Weights of a small transformer language model: MLP 512 SwiGLU.
Each number is 128 + 24 x the weight over the matrix's rms, rounded and kept within 0 to 255. Layers, rows and columns count from 0. Numbers have three digits each.

# gate: layer 8 MLP gate, 512x384, rms 0.109, rows 406-451, columns 192-287
# up: layer 8 MLP up, 512x384, rms 0.112, rows 406-451, columns 192-287
# down: layer 8 MLP down (transposed), 512x384, rms 0.0842, rows 406-451, columns 192-287
gate406:120160127161141072137105111177101120114124141117129126093145113125101122173133125133160104112130126163117104145089145092129135110144144193161130115139117179133165103097095150123108120151131142143149134115129124104156149076158092086103133122120140098174119116087150155135129130142114110132
up406:170116115145126147120148119114163121116124068147178129078103130108157181085119150151119125148121149125108143129191128178145129136108119129121124140092076101128133134132132123121136132115125129144112101173120133122124149153137140142152105173115145146139121138143100158142186143118162139127
down406:111170164127136094105135137161127149113119154117109130156141135137136125136099117107104128121113120082138131123120132129136124129146130109127125119151147150158126121128098153084142145113152154120098129091127108148127121102193144151100129107132148146137105112130132127029146138120106132148
gate407:124122119114105113122115128126161140134083122117140099117146121145092100148134150112139123123124180110126166148153132110122152131133125148131133165157130127124141155121100128112146087143116132158126128151161109143150150098133169162113123104141127163115146109136131095160109124124108102164
up407:124119147150116134148152076153121112128133108152119161115132100156162149145142123163128129130152120123123117133124140151135092127095137155109090077088114105093120127114114168120108144136128128140160091077107159110137127123148128105171127112149131080154092122120149132141119145109168127141
down407:137133102155143116138098169103148126131107132121122112139118135136134169111158132120136136158174129102143185155118122113109143133124092126120163149115142140140135116129138112109128103152123129115145097110159092121104119093144123123142158106146120146111150125159093136179129134121114122153
gate408:091133145145091109133128140161117122097163095162136109143173111107119107112162096144134110144146130158120110145127112106082110133144111119130132107120130164131193125152140103159070109169125139147138119156161127142094094157115135109109134138137167144145155118126124117124155108151101125128
up408:101154167125094070126163144136143126118171117162167102156163144120168112112127100149132105137121121105119089143137122142084103123165137136148130152083140097158173126178132104126095091157121130133146136134117134122069105134098107147108140103089144152093118107123136114121141141147116144113
down408:124179106100173136134147141071132123133138151126153118128163133145170083146120101186138147136106116111103126079144151154181100120114125106138125167086146106104141145119092116095123130142132133125146161110108139125117145139123136141110080105089078124133087105132135151148120170134134154142
gate409:098184111096167106118142036112143127103161144139170141130168142147083135141118127124144149115115168162098121114100180144106127077130155171121099126103145186123097159139103117088116132159126111123138152161171095107173132124126102133139152126100132098121141140125135188135167123116174126122
up409:160098159152122113140124126174124126107146140146152131124125124129168140100147115088140108117088109097110130148121071135115156153117132139121137110085114106164167163103174116153172143095121158164141090159133100161110108143148142131158119118122158097086120142127120090176158162105115134125
down409:113167111103153095153127085118135130124149127106126153114137153089122147180112139152116148139119159173081121111121166116129140111125160106159109127126117147081147127124113169116108124144110100113135138119162106131112118127153133141092114148147111109134109154124147165000166130126120105120
gate410:149146122143136145144140080146077097120163133152147158117150116139170122164135148116128124137122122121142137137125152141163136145131184166147103137142119137075130089110125103146096089102067135111082107108155117169084099142111131196136120165147180110118104138133105151123111136152144107108
up410:141113141115128155148106084134103125081159140160135141165151126149143142165154157086136097146097122129147121127129164158145161146170145116131114123153137144097139094106130122149119090094062101124122121081103116151082109143107112159121119132146142107115123148151080162148110142164132146119
down410:122137143149143116159135080089146139148082102103131084142069109167097119155122123085080105140123145100137136115103115172175146110132106111110165167110109171137089130128103130160148132111122174142142144164098136077160128155131081131101141089092083164149118115133105124227100171113114128129
gate411:107119074107116108120165123146143120155125131110155143153127104135132132101133104081065148139129119110125118083126131155119131112195157153115159142120128105144102115148128171114148135178119122136114133159118106113095171170167139141103105141125163146162118120146107122123157109132157149146
up411:127165118121127132163142105160140159115171101105138124094119167099127131120140098169093111116115120134175129100113141173127120131107126143154140154114132125118102168093103097104118125142159120068114131091099070150132135124174136091081127079094116117139122079083130129121140117119133132115
down411:128118143152097048112108141119125094130136133124104125145137145142172118133126160143120130138123128119164125110126154126132111174118088114162113109137108146105131102156099129132120139170081103137126116113162131121130131123114138125134127093130094101165196105080140134000158133120133087119
gate412:123160149125092132147083176106186174136068161116123086113125088106138139070087167135174133110134143144130083121111112143096161122144109129087140121101162148165133141075146159122091123105182143178125148178138129143179096123146150135105152116124140101140118132178064140125115076136075125102
up412:101145154107127131099099145116131129100139140164124152091127118120160084055145145105146172147152095169151083119137127102084119138102100143118136108132136103120126082137141145176146126131157096153091128158104120097090136105162157118131143177135155158152147151155104131121102155067087141133
down412:128111120160098135146073204151103126104160107119149165139108136117148159164130166118109108133123104107115139135119114118142139137104117125113104133131105130126131108115123099143122093145112132143147112084115155145140117148134153106177108110151120135163097174125154119255133173145139116117
gate413:131127096129142142143102104119142141139133167128154155119114127127162094133107150120178139102100159124125157132115131104128120123105118112118123099147107107125143142109136106119133151135119124109105137132116142105128144116106144126140126165134083135111113143110134142133128140121088137131
up413:157137113130142138142126114140102127125125125134112155157121139128150157146110152123105135113103121133116150148086159104114090097099152142108129129078126130133144141159127117157116129120119100110130142126130076133104125138130153117110159118099061134151161125161090153127138115141132120155
down413:143149150125103113143112092121095151150144149108120164120155107138134082141141148148158120099114124105142104107111122150121153115113113125153142126153107112133148120158146114118148149158116109123113135140091156119099127130094116161141116180150151144113086132087147137161113136114152111119
gate414:141124148111145162130143101153130169117129125092108133120172084108102117108129126154176179124131100193103116109143141123108171169141137157043141137140147151133157148129151082130157184176137127128132141105127088107149101095129173122132110174103105138103140171157110134113150096131153102147
up414:141110115121137108139121107104144118147135161113096131176132148127128105178099130098109032145109120140181146154128143088117094114165144111123119145160127139116111129093157151155123140128105120137127110081127124124070108133144124140169131079078121152175102107096166127116115137145153116165
down414:117142167110142133120143151158139131160104125147129088209143141115111102086126159131084102098171099145044145136141070122134146146130128162140165106094126128132150126092140164155160106157105124150111133130152112146144109126084095140115151108128081120177171117145152116127114145133130108141
gate415:131121135106114138121109145145102136138136131103118108114133102130128123159141117117152110130166148144119110142129131129126132144142125136101151135102121116113169137126121113132130113089124118089129133139161128144123111131118114145121163155131122121094138111122145116141096128127132127111
up415:145128105112119126149156123160159090138119120158129139118123163106112152102155153126091137096134131107126128140132089122144104138147130139176124117149154118132084107104146157122129115167128138167162120129113127125125110152138145136164088127158139111131140155105082145133185094109147136120
down415:154106089149132118147107116120143143140111107133139145119161115123143149117176121113113169137122142118121135154116116123148100133131122131121178108124110134156100150151144109110162099128144148116154121164121131127129115102151106128114152128121119140111123132157148141110110186128120106128
gate416:133109136160189107124152080121079092137115139148151144111152117143105142142168121084169124115119129139121125181097146121113133139106147114141121097138086149130107101132115168140166106136146145195126118114124125105141155135153094168159124168142145093077141130129106103147150139092160105152
up416:143137122165138174151099117141146133108150122129136120104128176114139134141135127149145126111165161114131118131139163134087113150124128123124173111094143135119155135117181103120104124122101121101098164124145122130129147119134143094122118173134171130124143102125114134130136133147119137142
down416:065104133158155083160128120140097133105133087137122128106102110096081132141133110087145071135136141136158113089100108132114098128108134121142165134107169133128149133123115126151135109144098142126167115134151128125173122137156137116083127133118140137120131156147111107238152128153101122122
gate417:110125102082123128125124077139099106089171107162163157113132144124144108177136134103095126142161119126107108190128202140108146141172134142119092069123130072090146042175164144130123121152176117155136092114087163100148174150195086160116090179125180097168138145132135047124190171087151135147
up417:098069149168039080159131169130099045124139148154144108173126112145073156179154078170090102123145168054112173151142139094130106135133084059164181096133139120118118141199103138109141116129156120161207141102133174123178153148153106158074104107120129141156126109119148043129167136173135085073
down417:137126114088109113128100127180122096110162119145131113151158144152121110187178130139181149149117134105117130131088089121098117084116137126112119170120175114132187111103125142125125107126126130137154117091114108156114154129129126147157159064086101149111170144148137093255146119142121142088
gate418:130128118166135122136124140109134132147169122125150142137155134126145120133123172155146118093153098109176154112091126148106126119130129117143149124126126137114116092097096110127140148097112146111129119145140112133102113124127099112094126165124124121097157106111152128116105115164087152119
up418:136158139101140132166124129124146173131153130102163112096125126137090144126128119121142140127118130165085099097130119107130158127108122113129125124138132106134114137115125158130150135144160140126162098131117104154154135140142122124147166131103155097125124151158114093139118124126167088172
down418:151104126117119089147118124162125134164100121101150136126140128175104138135127082138131100123141110121118117110082116125143112126099125114112167102087159093113140132123146111151097133141108129143157164174145109135086147156138127155121153108129143109102179144137152099112175135107112168135
gate419:108153122093121061110134140115178112132171121165089096126150140112138142117124082105091120112127094117120141135115144138100159121130181125144065133152098121139146124135165115131108163141137163142109096138141161123085105161112162167158128165132177088117089117125097181107090111110130170129
up419:166138101115102125081100140151117109117138162134145127167113120093197075136127123158114096132112134142172085075090149133187132101139112122126132131104124118117125133161085160072105157153082123125123170086156097108058122112120149103151142141101088108136123125161084132127124125140165131106
down419:096088109087093145139141139108110191150148125149124144121109102159085107142140157156176123111181167143071127161180115167076133104175104084126116099134110126157126101194145127134110136129139116138130130124128123158129134144137137172169094155127183123138122110098156103241053162183098131109
gate420:095161099115144179128122088115182124123141152142100114126109128171085143144159141150133140157133130140086118137118159147160171144104175161136155157134148119120113107134134132152121104135059153128123101129154142172167121124156149117079108126107173107078120155156103162125149136106154095162
up420:166089115145067125154153177115077101100142127158145134138077114089128117095099123140127147117089118107134139142133144156162095155152109095153120148149109115168104120109137077150111098109127155113111109098107115104148145130126141149169137124115131135114113125125153167124098144133128114122
down420:100110131113169141121147114099150121147131096134105147101116139164119132151100148159176101121137135161108101103132143114118129131123138126156150109115121086084125118172102126089135133140166102129139151124166152163144127107118106137097113121107128105136139140155131174029133134117139081129
gate421:138126121109129130171103122115114143122119128141152136133142118133145117161116128114110113129118144124114123153155149149143108132116150154126106149147125125119109131084104139115162125121137122152139101138136150132092133140103151165148113134139091132134157137124105127141130145117156147111
up421:140140123124130154183141082140155135155125145122166165124144151138140124164122134135104130113130145110110106143140171136120084122110168148129099147114152154121076126088107153067161117132125157163153106158120124125071128111130156137160124108126090139136177154130110154129159133112187126103
down421:128138144121126133142142151105118117131124125150113155151147109161123144144132136128129120161129128105097152105111104146129148125131135132126139157127178149120135130109132127144140142128134099112126130155107142123122177152142134110129109108134120130121146087134138122180122140111100169133
gate422:117132122134140112136161131108137128146171142123135180123101124125127142178121093129095174134132103135139131123164089171175136114121153108104128133152141131123113100135110150132135108143129134162132104109129122098122115159169114132121130129108114127108135145126070126123144151121155149116
up422:162129109142107128126148118097130098185090133133098148146113168153131129138134140131126136143139086110145113091117094107145118104133113153122147145152146098120089122099148152131110112174164176132156116124119108164131168170141134157079117147141118100104088126103123131146130140131131085131
down422:103104117139117084114173113156098109085102114148116135141143104134123078105114119127132097088137111078113146109130126131115131142145097158133139146151103133157140147123133099135149143158089092112109137160106112134103133144114123151107092138127117147143127124144133115158120119122143154176
gate423:137118139127108118116124143123148115148112112138127122121091119134113126138150111135115145105092167121081156142095090098119139130122140127162088106064125123132145149122143092127106173144170159130112125137143148145148137122134121160126143132119153123121119180102128145148120122152112146101
up423:168153125104152108136115123130085100144154158161115141136138129126118134136143132096095133129123133134128136134141141102145097132121121113105147110115136134152105105141172144165133165098134136145135102144130093132122116116189108141141148115140142124134075190130095137120144122142152140166
down423:114138119181101131146115139116152150094166113140153076102129154153098114135143130167145110109137154149143075159104149128125128109198137118120110103143109080134157137148082121107128115147136116111146174126137132166111149108130131120151118149109120120162107136100144126164109137111159103098
gate424:105128121145113111118111137136122152157169163127131122097134120100119111127123137136173137132132095108146094131114129107098084149126121141126127130138096099118100137093089084149134135124130137113138125114134127128125144102129165108134149123134114083133149156119129154140156132129149110133
up424:130112107157160121114123125140133120108103116121151169138117119119123133114131107107143138114146119125150107142155149137149127100116137126123136129101116131124156105177135160119108141137116137130105142153157111134142081111147119162146139125154145193119113141137117103098106123121111110129
down424:101117129185156111114130116141146130113155134081177125097126124089160120101146131125160137120123112128157108134157153130112099107138128084119094126147105093136129076093116154122133102156129165115115107127149131132127083089132128160132147147167127145139116171150129135132154135152140103118
gate425:148090126140131100135120136095135132114120113117129140104129111118088160129114123144141142144129123101161084107138137131130124135122132167106108097087055123107146141111123138133103115120145127126115144136143141108099155142132126140133125079116069135113099141171133095110127140087104109133
up425:129126165099120103132143110079136102108128119135133133125156115150117124161095135157109126125112131123167154103101125153151119138114124151127088123134111135108128135111114137113124142136141105100127123090096108113094158147135114107136119096111077153167116130139146139115127117098153155118
down425:082143149122131101136142137140119091113147146090111127167127118129116099139128138134155105129109092106135128103147141079124124115116104133126071124170151139107137101111131126117153150170122118166100104104114122151131095111115154113132131142123120133143131113125130151180121142149154121091
gate426:160106132139134118104101149100120092153107125145144142158139132113132127145119120121129140131160146128113158124118105138162096094112102165156130117135132137139127126140124100150128136085147141132131124114142147110098097126125099117180098112113116127139109132150146134137150139151079148099
up426:116148137103141140125138130176148135128111159101122123134147136123137118129101130136131127131105133135124105120140122116099148142126143108094134117160116126128132144125148135123142112160096106125117121134126141141132169135098169155104165111139147117145165105090121142124099092105139126138
down426:158105114111129141138123154138133124129118116129137123135143122123118154134115138135128140115111128120124158148114111125118126111118121090097144122095143097078115148136139105124134142128155114145137154132179117099117121113144114140109146155142107123118126142190114143058125134123129125092
gate427:107133153113144126092125120140129113121120119134107113133136120139136154139083115140081140100099149149138134110162135128139125161127182148148101119126128119135110095110145122097120135150108114130107137135106136098088130139133176117136105109104094108152145129122110122153170082145149126094
up427:134119114113132079155113131145148136193119137151163138137162113141115142102144152119089113105116137101151145110072086115106136118149122116126132118084131145141118158141124130106121112150146135108158145117104092090169127141147126104136085150115100107116142119123132107151172150160116134143
down427:097135138130149139125146122125101138108153120138164152129090146114135083115091187152144109114104129173144121072140099133119129106085102167133132154156114117121088149081127125116133125157103121151133160189144088168142159114107110092117116145143132169133192121115114111060121113152140128100
gate428:149134103131114119146129148155150118119082164154162144148166129147129150107111125092118129099117128101141137118139141151116115129123119116152145171119144135113113100097135116093170122133131129086124160115136117103139126099124127102094113104132138136156137115107119139120151084165119143136
up428:181136136121108134153190126130117141118151141089081103146116131127146085163124141161159118133098141142128118127121115112140126104138136126088148115101104075129152111102171102148116152139130146132120106133088133161123121136110126160197165179120146133077162141131127122143143136115152123119
down428:162139093110147143137138149121117142102105104121127166147146091153109152127137098116113156117109116128143123134110131085098099141182148145131143074136133125060129145107140144123121143129096145125160159109156149158135168118153107133150127055121100102083148140147136100133156137120125154124
gate429:151116128104155155119154105129118145103095125144137155141123108136148113178150167109145164082137097111105126166126132115099140118118124155120089117118101135107177126085122112161096123153141143173103041111125133132130127108187089135097119118157074124144156141146107180126137127107113127111
up429:141144120119128127135113112150114130089074147110165116138134075155097114115120116143118142159115135114150127111133111104166183094069100128164161152072120158137118147160139124133122120116159095144138120131134111163179099107131184107175141106169115139131192140142135138131149087151103138182
down429:061177102069073157111109092144094062099137129124147183119116156132132107148106073144085146181129151141130143128132151097157099120132117178098141126170133102156189168098157139136184117111128130142093130107109148131095122126129112119139180151127163114109126143107142178205131141104123123143
gate430:104093119131120121093138109123108111108132119109119145158121128121120150108147158124119129117128134147142124101134132107141164122118110114107146100116126143129183128144167130151114110145122129120099157120125109114163084128138097131120136166145157170128077111132137145121117139149115122124
up430:129155107160157122136119123149127159157141145147137134105142128095140113138100136122143126107140107137140089126152144126121100138160136130142108131127093136109065135115085136116140148145146182128119110145145112153087128108122157149137144124127115110141179174102103126119123113137143106150
down430:113132132128121075107098124149080148149169154115123130124135145091137107124105123151144134101132141170177104101139149135148133112119117094134117106129099133129118094119113123128118108126157158146103125148137147133141097099122127145157169141137084129131125159135117133132137108145133136104
gate431:114131130139126120139131113118133109180124148151147117143048126123150119132110133127145117114130120107081098126121184105090173094151151197156114134106122134097178099097125138140141200152135140091149143127102148136116132154119114075137124162109183063157119160173104104142124105097114120108
up431:073153161117158109157131152127103129077116162119134120094193118146099114154167086139105098150093121121146116126149112130164090140187162130137106139131128145147116145109127131119143123105084051183126088147105117112185148168072120155124125100122093172109085075054122149126086090141160127182
down431:136143136145154103118164115130124112103151109132107119130158118129114141142106133112116114141164142154117153142139139122112142124156128125124115129154121132129136165157141099110118075143123114129147122122143121111137128128133136119121140131120094122120134098099189125000122119121151168148
gate432:121131135127139148150148130138141124138127121135153119129113170123105105129153090138119133123165160137110138125120155132130102168087102115115143154137153116143117114132138124138143126103122125152117126117158126078126130154145115120158126130122094127120102140151159162133142122151130140124
up432:113121128142129105103140160125132106124132132123080130126156122141149111146117157124124127103103104133122116135126143111126184089147150143127119094095105116127167111146096124121108148154149132087113114125074132153162133106145128130087136132130145114122166132103089127134086130116118133144
down432:127108102133128173162099126114104139121123137151111147135152125133146169124144127106136112154113147141147150138086119132139138132136139122114175096068139162123119122149119121123145124093140121132158155102134128108126142116147104160119119128131119118092148146171118095116082150101120121158
gate433:097086083146138140141093132120096123118083127165113090096163117149109121109094107113153115152114128164109123113151118107151129135100144114129099111114138118128148108131093146124158147108167100141143161111113119115144116135148128118145163156130138165172107120156144133121127158150133116148
up433:139147134119157172129117096118193092160119134173149119122097147129134095156135130182140136190111101174112106088115129178150140132144136144143100139124164111154141172152111151077150153121161106131165143165119142129095089128127134149119120100122149101125140115111198153133147145125148145140
down433:128120119104168138159105106136162147142133114114123129167079134150136101165159135144125122092146085160131111125132142088169132104147090149141132140108169127089137168146147145154126165109149119100166125135129118152134139146124191114128153122121085115086139115108174170157125154098136155115
gate434:133100097146184091133114113181097095144120138149127187087110121124109125115120126106096138081143147155107146127134142135135095097102125161181121107136152141118116140133119139129124108121145144133142124119160102172106129101140128091117095133156139127094112141128164114135166138205077098136
up434:185156119132096189153146158108109148101169110062141105102122109119146125126155129152169119164135081090158122143157135101100140122120113110097070104185070080103159144150098145141178161143110096087160112134134134141116149108147127163148143169121122131191118093131082124109091069084177143096
down434:162106136139092090153099102183140121079137088137104112143150158118084160127119116094082107120114125122159128130135161153127111070155112090187105110122114148110142132106126164119114149076141178131150146108148099102108141147133091119138117146150167133140111129192138150054159158162095113144
gate435:138134109125109113105121108132106130168102122119123087129217112094163147105163128074142123074150153088084125120110172135111122120143177125153062146132144111134148076146103147178111131116193089171075102112156099095097062101108077132148151156148156159158146135121121114128120066133099137121
up435:120117174106151042163122148127137124126139092133087096144126066133126152138113108179158123089099124167145108114082072109113159149182091100100155095135112128123126198076120159129121154185118127123145120080150121125127195115065129133143122145080099099158127108121137120137145134113102123145
down435:129105122086175119133140157119118128134146093094125131112130138157122096121069123147105162093132095119178164144135119054118087157094128128134122107170103142096166053107137109101194144145101117140140118129151077145126102117136154090122141151150010185115152104147217111069158160159163138140
gate436:142089107174149111127125112080103155121089109106165105040069101145043151115130126113140122097106117146157104137144125123098133146176133093141127124119092139108133133175104123113146163143122124097160181123147185103154152127077145124138128101144173127123108158116130145133119108102148157119
up436:121122105142088119163159202128115120099153108145112139122190125116131156150118154091159144190117155132112137137112150111108097083099123139110168095075124148139113162177180126155123103117132112117093096110123157105103113115126109123117154107097098130147116154163109150128165136152165114132
down436:096108110178151182139125125103090141171095117133138139098092121152105147088114113157089105087130100151105130081148140142072131174113170138157125113146130121153129116179102141112159131080125124111136153126104153168148145111117118132131118119154117097151125184113150142122118127117146163138
gate437:108130100141122120154113109133127157111135135141127177165152144117114130127137104133143114137146116120152106104128114157106114126133127129135169140116094159128101145122145146115140109123130130110112139122121146120096125143102131107107124140138100118109133116153118165139129154136093129124
up437:128117113154140088127104117141156120118094102135102157130134096103150134098142129139158127121130092117138131132088130124106100139132157100110134066127101134124109128116149130101136152148112113106097181139131169073116159168092118126133124120153125128112135107148132134118128131110134134163
down437:116120155125156098116129128145125129117142135093115126136134165109131133108130127129134125138092119139152153111116138146113142132155164134124098123160105122144159149099128130089108131147154116150081136123063136140115158145120156142129130111123101163154120106117107151103100100124123130120
gate438:127089130121122138140102132144115151152112146163112084136103147126098098126082130111128129127121122144151138119121146105141108132112135152138124126115101101105104138123106151111163117123118140157140161150152128096119135104111144122145148139143125139119112122125132127126124112148137106136
up438:123126110155156141095124098137141128132137121111168166129139101102132139109133126122156121126162131127119102151120108095117126115144106096118121097131110106111158128137146122135081151154131166115102108113132107135135106128164128160115127131129122128141118179157134111110135125134127119144
down438:117112099156164119102137139144104172120100172098148142122160109098147113164120102111156124168145131168157098133137139113115107161120147107133129114142107094161147102121138132115113117139107159103120108162143111159125114119123141131128144155150108117160124167154137127105168145127158098150
gate439:150140156132162104133126113100114110134126127152097127114150172141131143128146147140221156102151103120111108135123131099082108116091116173144099100145154095145143109112080149123126095150101094124133136088137104090066141117140141121145130147137128129124134107120155112116137107122123147121
up439:124157125119138129159105098187095125127151120109099082141134099116119109163149115142170098134149149112161115078109139123124090131171137115086107126110134154144153176111113140109125131139148188097136115077115084132177130167169116104081120134095131071103116124122115143118104108150087099109
down439:100100102120137148123102166078086102126130101157144144108125125143087123131139133144116099166151115145149127102122149136129140165124123125150124157124130073124125115137164105148144139141136091136156153134171160138147124138075175116134105123147172135164177151096130122124175123166123128148
gate440:122145107150127131102107151133142087130095121107127125120124174153154123074089116129150116126128081109130152101108135119143129122142126161158117130141134097113104109119118094123113143085135104106088108128119114134116128135124157091083104119116125128115149141141130152135148160155138149129
up440:125129168142117130112135155124106150131173107082126122128089103105099157142150118096152124181131108169112066118135115117122144182127136113114151157163110118140140167116139150104121132141145114139149138168116143122132147147154166152158149160146126143171123123153136151096123120111146116123
down440:145145095132141084135132135123127111132109103122138137135095146159127137158191095118128146160156069106147143135105121114095144179116177117117139151120119138105118114098139098133153133117119116115111135143122130134068167110119097133138133088136131129082139135136154158209199153135123120139
gate441:131120129123122144114130124105134148138109124166149143124131130161139154163123123115143151138112128162137163129103099140156158148142148104135145111130135132104086112112159131136166128130142130169128110099129141144131126175150102137132110133123119122115123151148072102139112137141148124119
up441:150150118114156140142113132169128143123157123086119135129105107103139111116157129163135122102138137120111119122141127135113131127117134133129112157135096140153197149169130137124124163135130139102114131151117106111109149092092131090124128149128144154142149067104174130144139118116116181133
down441:125142111124127137136112108115148131125114145129149136138116131134126146123158143139132135146179136132137128145115143120109114130153123111123152116100134119107120129125160118104171121104101128113142135147146155128153127126122117119131177103152137095100078147169126096084147140145106100128
gate442:136085146159098141147157121130135164130147105198118144187085110134143123094106127190128150174120108105140146140168131117159105151101077118110154142095163138145131137132163088138076129168114160150121111178136134146163203092107146125140144134146125157058123139103084139148165136120128015168
up442:101134169119126085107138115119088105109183135147090069119149110140145144119138153170150142067056124099164139082134113153127152092130132149107088149136098113123175139126154168113100127171125097112110131128114125109071189101125100123157144178160129166112129160119064100131124120097081156142
down442:123134127109138138149110144103107095129125136146119135146161113113126132110149128119125131152098095128132092088121164189164141182076091103138149147159119139211113114154126123123082147087144103139095156130077150133151159187090159154135127138133136114155125136139096092176168111180106101137
gate443:135186119110172178148125164105100184143112148113131084075164091109134081106127141117150164084123089100116136071098135119132110057141142146155116153119127096141181122148117141101147141138143131163144180192168128076135116107133116106119138113138110109130150119085163085135157154136117105149
up443:100088151099106074097092147139126132143118128128128162125152102136171182106123150149091148105154075138110161131146099183117120144136097161127163151112098091151174123141131100098158108126144105141130162134149095087141167145111087124182082112136140096082126150094095114154136071141137125143
down443:115112127152129077130103160128121137105157166115140120116125112118120146106158126084123140142130155140141130108147148089158076140152128113135140186170137103085118134143132126139104182118113160131155132116115152131150133124166123158133132067156102122038120107094097164147134162134122169125
gate444:130140142119095151113137147113156109137126088151169146122126115121124120134110101129162134128169090130125110154129111155127112130117146146133144094102136137126081111132120114143145149130160130121128149148129185113139132143118091160134116099105122126107113108158124124131115163119125110108
up444:100153143176110125140119124104124120120112122159151122115137085110115130162107104139153120158156139138157108121110136139145098145141133131154141112118079137148110113116125120134101097118126150150130123125136187117129159152122104175116136128120122150088124122161131135132098135117117111128
down444:154105145143099088125165127120119135115177128144132125173132161120106101096118135133117143128123114129128126116162164123108134127151109149133096154139145128132146116143109122124115165162138116143108153112130107134123124143129132146133091101126144120149148110107123122108142129127120128103
gate445:118149119120134140136123091128085136158150132114105121167114121110091090140090098158167108129167120077128108159093154118093153126129088123110151160141093175121139101129154107132115083112096179105129131144132136148138182156097113105135164101146121115132186113150122114120086101126107116176
up445:116111125105110129119166128082100138125173151135125117154142107141090141123139174111093128166100122127121165089096146126121135129138118158126154135147089140125106130120158146117160132124131131106143135136103107143105121135148100120123142089138132134169116123127094130115139172149100082155
down445:193101119070169122137122192153183076102103146125119116089107128126138116090149115145049107138154169113092133162156113120142124131084139180108133128102138164138114086157101141140157117109138128116162107188145127159150115113114084108129143133162121115137167158116100134166117103142121089113
gate446:133136128124126119132164118131150111143102148129083166124121112146163156127116149117122156151123146143098120142133178138140114164110139140130117129116169202104138100111109154138148159137127131120119105091135140167141123147118110123147111119140124108128102141128110112134143107143091153139
up446:125114118131126138148144124097147125128113149128093126148067119139160119115136116110132157173126125135133098149113144140153131163104129095141133120114146117116133114144165087164118141154129132128120125118136122148111114138130113123137128116151095155130122154148114100126133120115129124122
down446:134156169134115133141102127134120129133173139138129161133123121151136126133147146138141128111128128134132131098114083089137099106131169145085145138124132137153111124143116124130186133077144112151129142128103134128111152110150108104130114129125149120155116097154142124217128126143103110137
gate447:099120155151179173092108101089168091140119099152115200156150133118123091111153116092186117166156050090165115182077111118070093101153086107124164088150157105122088104114145122130124147107112150173133127096145149146147112150129117177102106123175162127153134184128112120117115179123146091117
up447:160138121097123094126134138109140137161143156109133083108138103135144112108134141123059154102128129148122071117137188146208123127089130216103137126129106179155130155091160129108128095131101125080048139134094098089135149138162133084123126147103155165113117136139121188132173083108115135136
down447:110147111153121140110139159165141109128101191141121117101119182101154123127069116130113185102154152099113152151116106148151143174186152128125155133109107113067128095126153141092091130121109146134074078095106171144126148130146137149117154112145128108114074142144141146039125127100165111167
gate448:128116102130125192121141128142123116141124140149113134137125173134175147094125118128119138104108145095175154138114113107113135121095117104132142113125118121135102125145114145096136110156119169135134116144135104128094143132175133121099124147147146122109148108134077137138110128133155128121
up448:115121136125145142140145106121156117124119131134112102130128181166154146119142134149109127118084129099125107117111113116155143124103162130089160165112164123146105126120121112085095111145088132130117083114102105131133135132151148140098091133132108094080152110114084157128152113141164134106
down448:146135168128147113093140145111137131127148174097118106123132091130127099092111093133105084155113097136134131105115157103104128113133082148141119130121129147131110135095145128113115129136102074137138141128110113122122134131089118145130113116115103138121120086097170129109130104133126158116
gate449:143098141156142143149137104082130130127163144147096183098143147133100171146127132128097179135131140098118138124137143118121166091089157144060113081114118104131148131124094140133091134159172101151103186112169063107141130111181124167130117124097093107143120177147113101118103121098130104133
up449:104124167122135150146150105074127103117172155105095205179196173112084142176142133160114098121144159104108123080096134154112154112118160164041127095146152145105111146122094196110155141146156106125151185078136085107130087119146114152109104139118103081089152152147161106150074144094112135113
down449:083127171148138150124108150076092118141137134134136164159157124087183099110094152139136091123121140142146124130113100142107083111163130142137130162176150114143090115148136129118126102131134138116142116088094166129128112114133115169071081116112151119099128125120150111255104164140115100094
gate450:105143149151151128098114124105095125125142169136125129125152128123120066112123148114106125119144135108120132105167129106151168156105141136117145100112123124122156132124099084114119168136110148130133135142129158115105174103110154128141152113097115123129117139171100087126121131132108142149
up450:142145137126123070106119150123149120099116127127136083117142165149118108104127154101090120172107128095131093128119100147156173158114139195138151110139154110141111127142125112106121130096100141152167098132124121106123141120136124149128148090094120129102157137124161087136145172115129149134
down450:162144125162120148136109158127127130062103109105126159119087153151109169087151124116092128154140109137163112179108119129160163164087141140124153122115119147110110154135148081126153109160111168144145125130119085078107107164157129144099112124093106097111166107124136153195137105120160104129
gate451:100109110113120095139108134161138126111132135094124123123165088102133117117111157150157112116131137140116116133115121111137143139136111146107129104101081137086129159106146121144139160109112086080095138109160152109127113133102128100109153128133110113112137150173119147121114134129113144158
up451:156139101150148138104128125135128140167096104159125150131122127120129142131121101111111134109140150145147126140133096109109103119115140133113124112098079094106124122142116137126113097147139162132120118130146129146108122111171117141146139165139128121123085128142121136102135133101144121124
down451:180133134147105167167129149157130163166087116126105154111141102150172144135162060127128103170140154176112098136115083135134109115147127149126126096138092143084161103138150134159135137121119157142120100121132098142120128121143105090148150126164114120103106169148115112119155127120131135151